Part of a small language model's weights.
Size: width 192, 3 heads of 64, 18.3M parameters.
Each number is 500 + 40 x the weight over the matrix's rms, rounded and kept within 0 to 999. Layers, rows and columns count from 0. Numbers have three digits each.

# layer 7 attention query, 192x192, rms 0.0786, rows 129-162, columns 96-191
497482508451532461556547480535463486540500534481561533449568513609507524505462416443563533544504477496535506474508501498485441548454558524510488497516505434457525484496451498504518462534483467551477443578494466520538513521542540436469460566550452510502457470453474434513541542514428544544
487493507502449467532532521520477551500538432542510517515485472416495509485473529549452508516535491466511493492524477483538543443450463486491530459465477528540470531485546459508480502520513520479513498452452531471466494492468514433460543556461514509521521481538474429495427501500488483504
496518494541433417519556531479492458444547405609510523538423565505442584471479490547473470503456484454483443506488498500563507411582448448459488451455481506504520519540535522516511495567534556440536471451513549468494530500445465535568550518504451529547545474432514473460466433499531454469
511500506429573512557493464448509496550470526463489500463521470562490476493532449465549509515532529476556496439478515499490411523479559516569478516495490450516471468506442564515489499452498458562503532542471456569583478533520484525450530451567466452497523519488464532496484481470492572475
532580490481524520531531482475526533534460554423516493453506459556542489482492471449455551510480428516521556514474527561440500532506551537579510554521475483477521475451488501502495463541511450514561446492495468550573526539556562442489445539462483531523465476541414458542537476494466498474
558511474538526495554517524444530518532500614506519487465464450579549444484538486498552516459454517449573534446435562459453523567516513512506493518466562453476484511574501527472563567447509461557531494488509443564592516512512472528523468531522502504499551482544446465463504457486515499525
510571541525507569536541548502480546516467510464499516502547482521520520538450492450464542483485492536535512532413540545494450475465484490489580507500505485460512463510458525483471503455507507502537508488521501463527498474506537444453495488514500516526486493514480499498501481519538516563
524467429495460465528464500493512452423513476579526512496416513415490503495514596523410472498512476479483502540521492561575498500565469498481475544487553498517511524488487495506457516472500474595483444408478527455444512462471474498552516526473452495526514515547474497544491483469573428528
534461510545521512523529485498514436524473471546523535495527570531482521489547464481530560452485504551512477538527445511454526487561511487490528471513468481518494467486559545460521481512469506535553517539575520461501500448511477496526491489536532454546546500496535552476468501494533462504
580529523515575522491540532494502528506470571485483514460541503505476430426481456437561516457449549503563435458497504517549401407484430437553436472515472452479534566506535521536467524466514481525505552507554539528534478521542534509549397483512468493470510504495458508497454464527469571486
520510539532525481545461516499520498499496560436528424516554502565528383513506419510481555531538489498462426490486470533416423484500544551564520493476466419500527494531509502456464517545476477472463507525497483514535508493542589506479510512480505539527450501475504438507541497463478484521
445441452451463460513534545473458502464516508538515577553513461486514479474465546529494459475510474426464489467549504467521508479528500444511451442441535506463462523516525435551504495490489485560513540467488487511478466534454432520560509485466526493516510551540527536498448424485496566506
569551496481488534541552511435378472574426538448491491453445459564523517558537481424526594555541514570498451476490517477440468510466513516480549538553463528436550487483454537528517496523553460472516545543456481533525506554578464522435447484510493543531465462483506464553529467476461474456
509525493489535505540520454464562564546465522463599546497451504532566395527538470476493476502553500474528514481485506478469491486444578477471516531495443471496472521543489487451437541487493550493585512516517515498594598491569564525517462518464541480461480524497472440447531499471419560494
459559530486466554535534477555421484510539500482468510498500498490428558538483549490432561536496542511497531445423457473527524440545568472439514488471462583535474447534535492430545494508527467523456506453588480398456500448500466500550487504504457474473497448542546478449416545539523493523
452480489516492502470510495492490477476598493544449554552492487427494532519467534555463541462511433473475489555526452463555543526484429451432481479479504582540441492492549509483515494558491454452463495419551446433386547459530472471507618457481494552542542512447522516520476495499485429512
466501463427475453518459484489576529521467447497499557434451451366575501483515566471505518545474465501442456536518502507528549519503500515507511512506507545527543548480526541516428518509509540536541506463488506490460478463498522471512526502472535491463508495554500481483456432431522515562
513481550475514496496543420519435486526512546472455412517573485571423488530547474471535520473471520504470498538460417468475466515497484468435589512561471511474436474497508526536513523483523488505553483484596494489460493501536454434450507531537462516498513496451479509543474500524551380492
466571513524484467490513438497516563441447442450496527434405437461531552497497491524485546506489477515499574568592427451504533457469520546405523540484530493543442481485513537531548523504485529475501520520599516484495579482590566421454507470546558549506440551517535455498587530497447426522
511516448504556559482490566487590561568400525453463500480553486555523484462534564417527508489513495531535499474459566544489484492467553568557407496599485477511569468477531593527557444486492511542516479527493493585598432534498491544516355576548505476488448509484473515513506509510504586457
501496438512584493576474488461473511584426584495491504538573506582532499548554419432471529454521508473425535477500507495448407554478540491518445495539509536500562477529503515504551497460443483506523421493488462544556451516456431475527465506497490479460553508475483488510495467531394550496
511517510506414539452533498487471483501560428485513503510530449456506412529505560492502479528544498422556461480487465506471454479482465477516469466476493487516453505592449486482515525532522510521531506542552408431538556486471464493456444480443492521469465471475471484513476536456492513538
472517528537537465591435520550440404526460536541506501546474527532483463560461506500501440509553479548546502515459485492549489507485523449445516452519538469543507512537472479439485486473534469452515454529484498505437491570516472548519527501543498466569541582494492535468469498483498528513
503445577563533552417504426489501579456514570505478502464402544510587464521502484472598496479564445489514492492483501428496515437426519533441443485486473565567553566433470533465428504482528520417569568541558511499483605515575530554528542521419512551494501433449512545437545436470499459574
478552497493536579432498516457533539495521465508436512470538522414505461486542494480508493455504545435571543523501503531484566486456492507478515557492454468527529520464470486532498580491497523527543525507526509493484588500514540529575415483525490466435455485439524442507542518504425524483
455477551512508541411490482492511523463507485577538523493494546461507551536532546505475515581556532509508496488461507556460521495483481526370498563497462522587404530510488517490522519501543495432542542532510435503519588541504440502501466525500494564504521440515444405419567450470452448524
494497457579477477462457480541518499571400505486466492492427502423511485491508550482542419433507495518556562522438475507517513441487545502482468490518479541421473527476504475520487537449458466536538436516483486498466425466508509483473467446481535481516452503445464527520469473487501475428
445444515538451489462497457509510480478563597493526446483565517493441529490489539509567453555440537422520520456476524509516484476515459521486429471545527411555547461487450476444557541512450517499415535540484553435550482525465513544537439445441527484462418488422434458485474554517497558492
504483466495454492434488561510556555527560490556457499523546458451526535546520546488542496468506516490487536500500519520547565500562462427490394479493426471531527561531574457567443521448478553509536439544401507466494507482500443580533482512516473528437546485476502528493464445558526494577
480539475477517497517483561510473440411503435479465511495605497528436553552485477536421535472419572501489501566507571473479501488512504440559464454472538449521387499537478512522560419470513492543503421465466458523464424437569486435532476563505452477543487478574489481513505511596499417509
524495477528505488502521522511438549476470502488465551406484523561482443483554513571398475471467515596482501511496500482548507500525515570504563583519458550466434466469497498432456443486540500600556485501494526459510441500549469521439536543517435451507523549530473510483542489467452462446
541498436476550521569486523501488509521504519557450530434453425550497474396490492512488543484516490468453467550437491582548478570500446485457473536462565480543541465490480508487508499465493517498475427435479510448510547527463446581483504510490509482442468501549529507486544561454497474458
491517527541574442515519509513458517465468534555576479527530459502445478506520553476538554512501485429428501462545518498488465480553523548565516469555501494452606511525556499480457540467448512433490511475542542460501491468431494493550479543498521526527504495562453523515525503535545584514
555474431527522517477491463479471541470520461559491480515472464489518509445483564569506526500546430457532581500439463500527581446537499514464448498486514499470510508522579565497462497503497530531463487492493552443485523546458452499521499434510465424455522540486469566457548543483574438481
# layer 7 attention key, 192x192, rms 0.078, rows 129-162, columns 96-191
509449509493486591502528489435451531508477514450540499484519463581437456576492490459556508498523500506530434543467533475438512506472483559546525513509490492509477527506520484551514500473535527451527488611538519520536510475492503431481514503482537560447529481513462477511496501532485549533
531490468543479446549466505548513503425557481501500580501415481482524471471499482472562468491460487440437535453494474462592490510507507476484470530468516512487541492456526570581460496545431474546474444495424495500554516484500452551525550533539483516555476518544477506527530528506493478517
488485493502483434509542505508513439456546479474552418496473470515483512503447489577484472493451519460484460462491510444548516467545520531471460498460539581466487522556535514480556499505406466518454521439478494494513476530497531564566474432489519387489493514536492484450483470443575528481
547527505473518574518503402405463528517495531471536507460569483599487524492521543471431524517493531444504531513499593491459518502417443454544525527431508445561522494519437456512454517455526533519567534530543437487475479512528465466443551501533507571496589504484463478474475448457537498481
556504442531527559461459425486527485521482539433496511541497439536483469549525495447478498504467478529542543492499478485467492540472544480523504547492538507528474507485458462578576506507514508476526483547514507559512471514600514448493525491460494554481552523533491428480514512531498520449
540494512500491592457480445454512481504514503507531512490526480475500514490544435469462446522485591445555514512438491502487530487544464544547459529477547428474491444546518452469513494531552537541482471474482560469533549492568524421469531479505487553443591537555469489441463497519522491518
536437503520516544516539535500508471553470507508479472536577490528465541484462526436526449477521508487485494504463512520517452546463500548547461534473516499534450508470539520502568511485544563537518514442465460497507542505571501451515482496520558449426440494504502501465457478517506571483
425467564496399402458491484558510497435583475532469484524467482509514476481461524519496461461485511432486453454456416498553508421518516504504545481486484568495493503520585478502516487460501495503483519434532525501443490509465518498544541426527565480549454554493509535552486480462484520537
485542523551459456563474529475516447529459559506481515455495518487450525554499497474554540489426474547553467483551497468424580509443519469428525478560455535541437474445534542468496516419504453488517476544528521531473537516522525494512471479561487444544473562545508559480514493486482454534
572491413489506519581520520461511506541455560473498536469529456537488427467469590445478512524524504472552495489544536494514473498418465451501472543482496528509509568556460461465540532567499495452531505520525500485528484484557537537528453535474530434433471459558381455506500512511562490415
479490439491498549519477512516520494513560456536529479495559563459514552524496527459444494472552437577493474533507555492550386519512491498544504482481509442456453522589463481515505477518546517573506540466475454531523455463505478491451454503515457553497509435510476468501450495566542511488
445507464502468445427440446520553529494488553500539535455490514523477464498436522531517526515475469515421482529527483495490484486544427494497491520548509480473513533506483472529532544467471498463497547501514450458508469503502462536491522455598498498492445518526493528524527487458542488574
588493506492582538517507424412425525551455538396477485431452497552518477528526506430541500516593482529479457490504499527380457577428459471538467502513460478490538462553513558547526503475584541481577511537526479580515490510524502533458509550481520540521479468574459497530475499529410504515
532492430539483578491544466507464519543524502589497519537551473514457486544487489468450562514479513403524524474482530448510532427491468470520464501489526462497512484533492476447570531528524500530547506527526442558488503505554472511474482482512436457417467486545504467466497492515510503474
463422589536510447539520515441531444451483475540509498563524530498543507505487482540512485465482492554494459525510431437596547499568515446509507435558418582406451565485471506449432496518441561554503470467476442474502482497552558552501527521501510470495476399576511538498497468520516435506
448518490495418467484471466557451451422582471529508513519512633409459540520520483533450477477447420487428537530410508513485565530502411444493538436514472512438425509469483453439511432529495467487462426463484535531464532480443495458504494502536576544542517524452536550497484491509549526558
481478511455611483543468537470549489440503496556465511486518471389503479450456477528514501504498533546498520539535552510489476564565502515489488494428456469476466494480552477494475553506543473482544475445557555490508423549468483441516476472512540479528492515557427479425490463452568570519
540468567536491497482542496461448508510528456497521463492476600493529543542559464528508485526484485489524518444487474515433524455474434459503522523530478504496500515517504444491525466516570533496539496533542565505461511471512457398479493549547541561486547451456464565489455478578505465542
495453515486556463531511503489413524505498456452535449558531541494502479557455505485476527471566533510540479425539578545532409467536549502549441478476495474557532531548526456512463493485569589531547466479546554512543518541532466460479522584465521592523549491520512495508479484531439581562
576535479481557569501532501489577550537404497411490482500553437481494433448470468481550541520508586595542559588544507463493497474492512548418508585534629424501563425464456561561543512459543492488519523535513470478571460547546553545533454510465465507505441576517464488532507524525436492536
460481463544512397524422553471496515520443510491508478474534469474496451492574501451487549501500482525457553578536453509552541539481449542498489544604562580445538535552464581492534548457533453523534472508495494448471490558522500488528518422533484424445491525457553542524498505493501458424
513517481563528485483547530535528485507518505496476525469450483449530540494522483481526575508546549448509540388509502460480504415501489478437447516541537481451502450561512445500546511462489484497464525426556509446437524544488501526575496466500503460536463472473480537494539518509433461583
438503522510460473435480524496497468558490516475440506495519534503482542537588505491497462426451431495537498452525534531522467555542447468486505469622529495524480479500477517560499551516473449519492483525524482503436541609460471538487564557585516469512525568445565439550542466417434402538
484472532458521490505528498445435468521521581452461453546514556533498481495432549480430544531489559430546456432555515430439488519580556477549509523385459392492618538523518478497479520540569499509550513579521560498535536476538484479452517583449486556442514433525533522436501525525482488509
565532484565516511469549444444546529542460537454466496540477539558539404458426502510572476489583495447525548488481491458579512469553528541420515585475484461518506474473511496516527489432542523509459490444482453560444527497535541519549481524485464517502446577505547440475507517476489515522
446440529485564529486485521482456495480550458548546593568554558413419492496510526493473508498432542419564485499459555493555453487518553503490482483567507479536451483561462444487536522535463507556442492423585501552431493480514437541554504504430538581464470513524506447530444548532404534533
537477507464478466501496500515525554516451512450512471558510523464527553409456511522523437445573508521473565540521446553490577448560522514447545494514528414498496468455506498532513577555500535524512512570514468522542537537525480549500482500429473500469521549411522545474481509538484494507
537523502437465488534452442487617519472586588499486464508517443529425510441560496500528506569479532479511453513509544518557580515579481471497468480510500477462575496474418474492506510456482495420499494551528524454535473549468536504474460467398538513566500472499454467522502550513460561493
524424435524459513440501532448565483538539524457483491586468472462582540454481436519526487477543511451542439526533508523553575512575468498501397512533483465529533573483542516503484521524579543467449487517454526497454502474511473534511475513439370531428455552517521496537561550528516458560
531555480467540490514518520566491442433556414496530555491435428486497497550512528570448590465441504538500496536438483480451457525433548490530470492472515517569427468587520518527498419479446491512453456452573519500496509474462470528500481420523536539514532551538494495506516519525456448496
466489535468523530507570484487498529527517485510495538507471456469475490513507535537461454427499516608478566506491531447499500471499525544470525513510490521505452515520460486477517507527581511540569466509470444548575464506483463495446486442595490491473545465499503488490492536552533489480
547484510581464445418485468475457498552552473490476513440496444524606470485497489500497468500559578542519523565446500550529493442514408509519417500500596523520449496458510492495464565458539537467487350513428545472465478521496464520488497563458491457401509515488473502486517476522472513455
554460430481493449461515474544540518467464566620518513548471461474537508533507503479488547483440495438497501529513526514505433549445451542525478502487532479438577559561533436466463521439502575457485538548529582501473520501413553501511513466486542490449463464503499501443505506529550480495
486458505526507515537530492511480508470591549524497577495537437528540452501553609426482537561595584476567515488435479515580528498544444529491469543511503485479519552506559457460525556449539523424514449476470528458444430509460493574492508422517504468441492480445530457466571551500517449553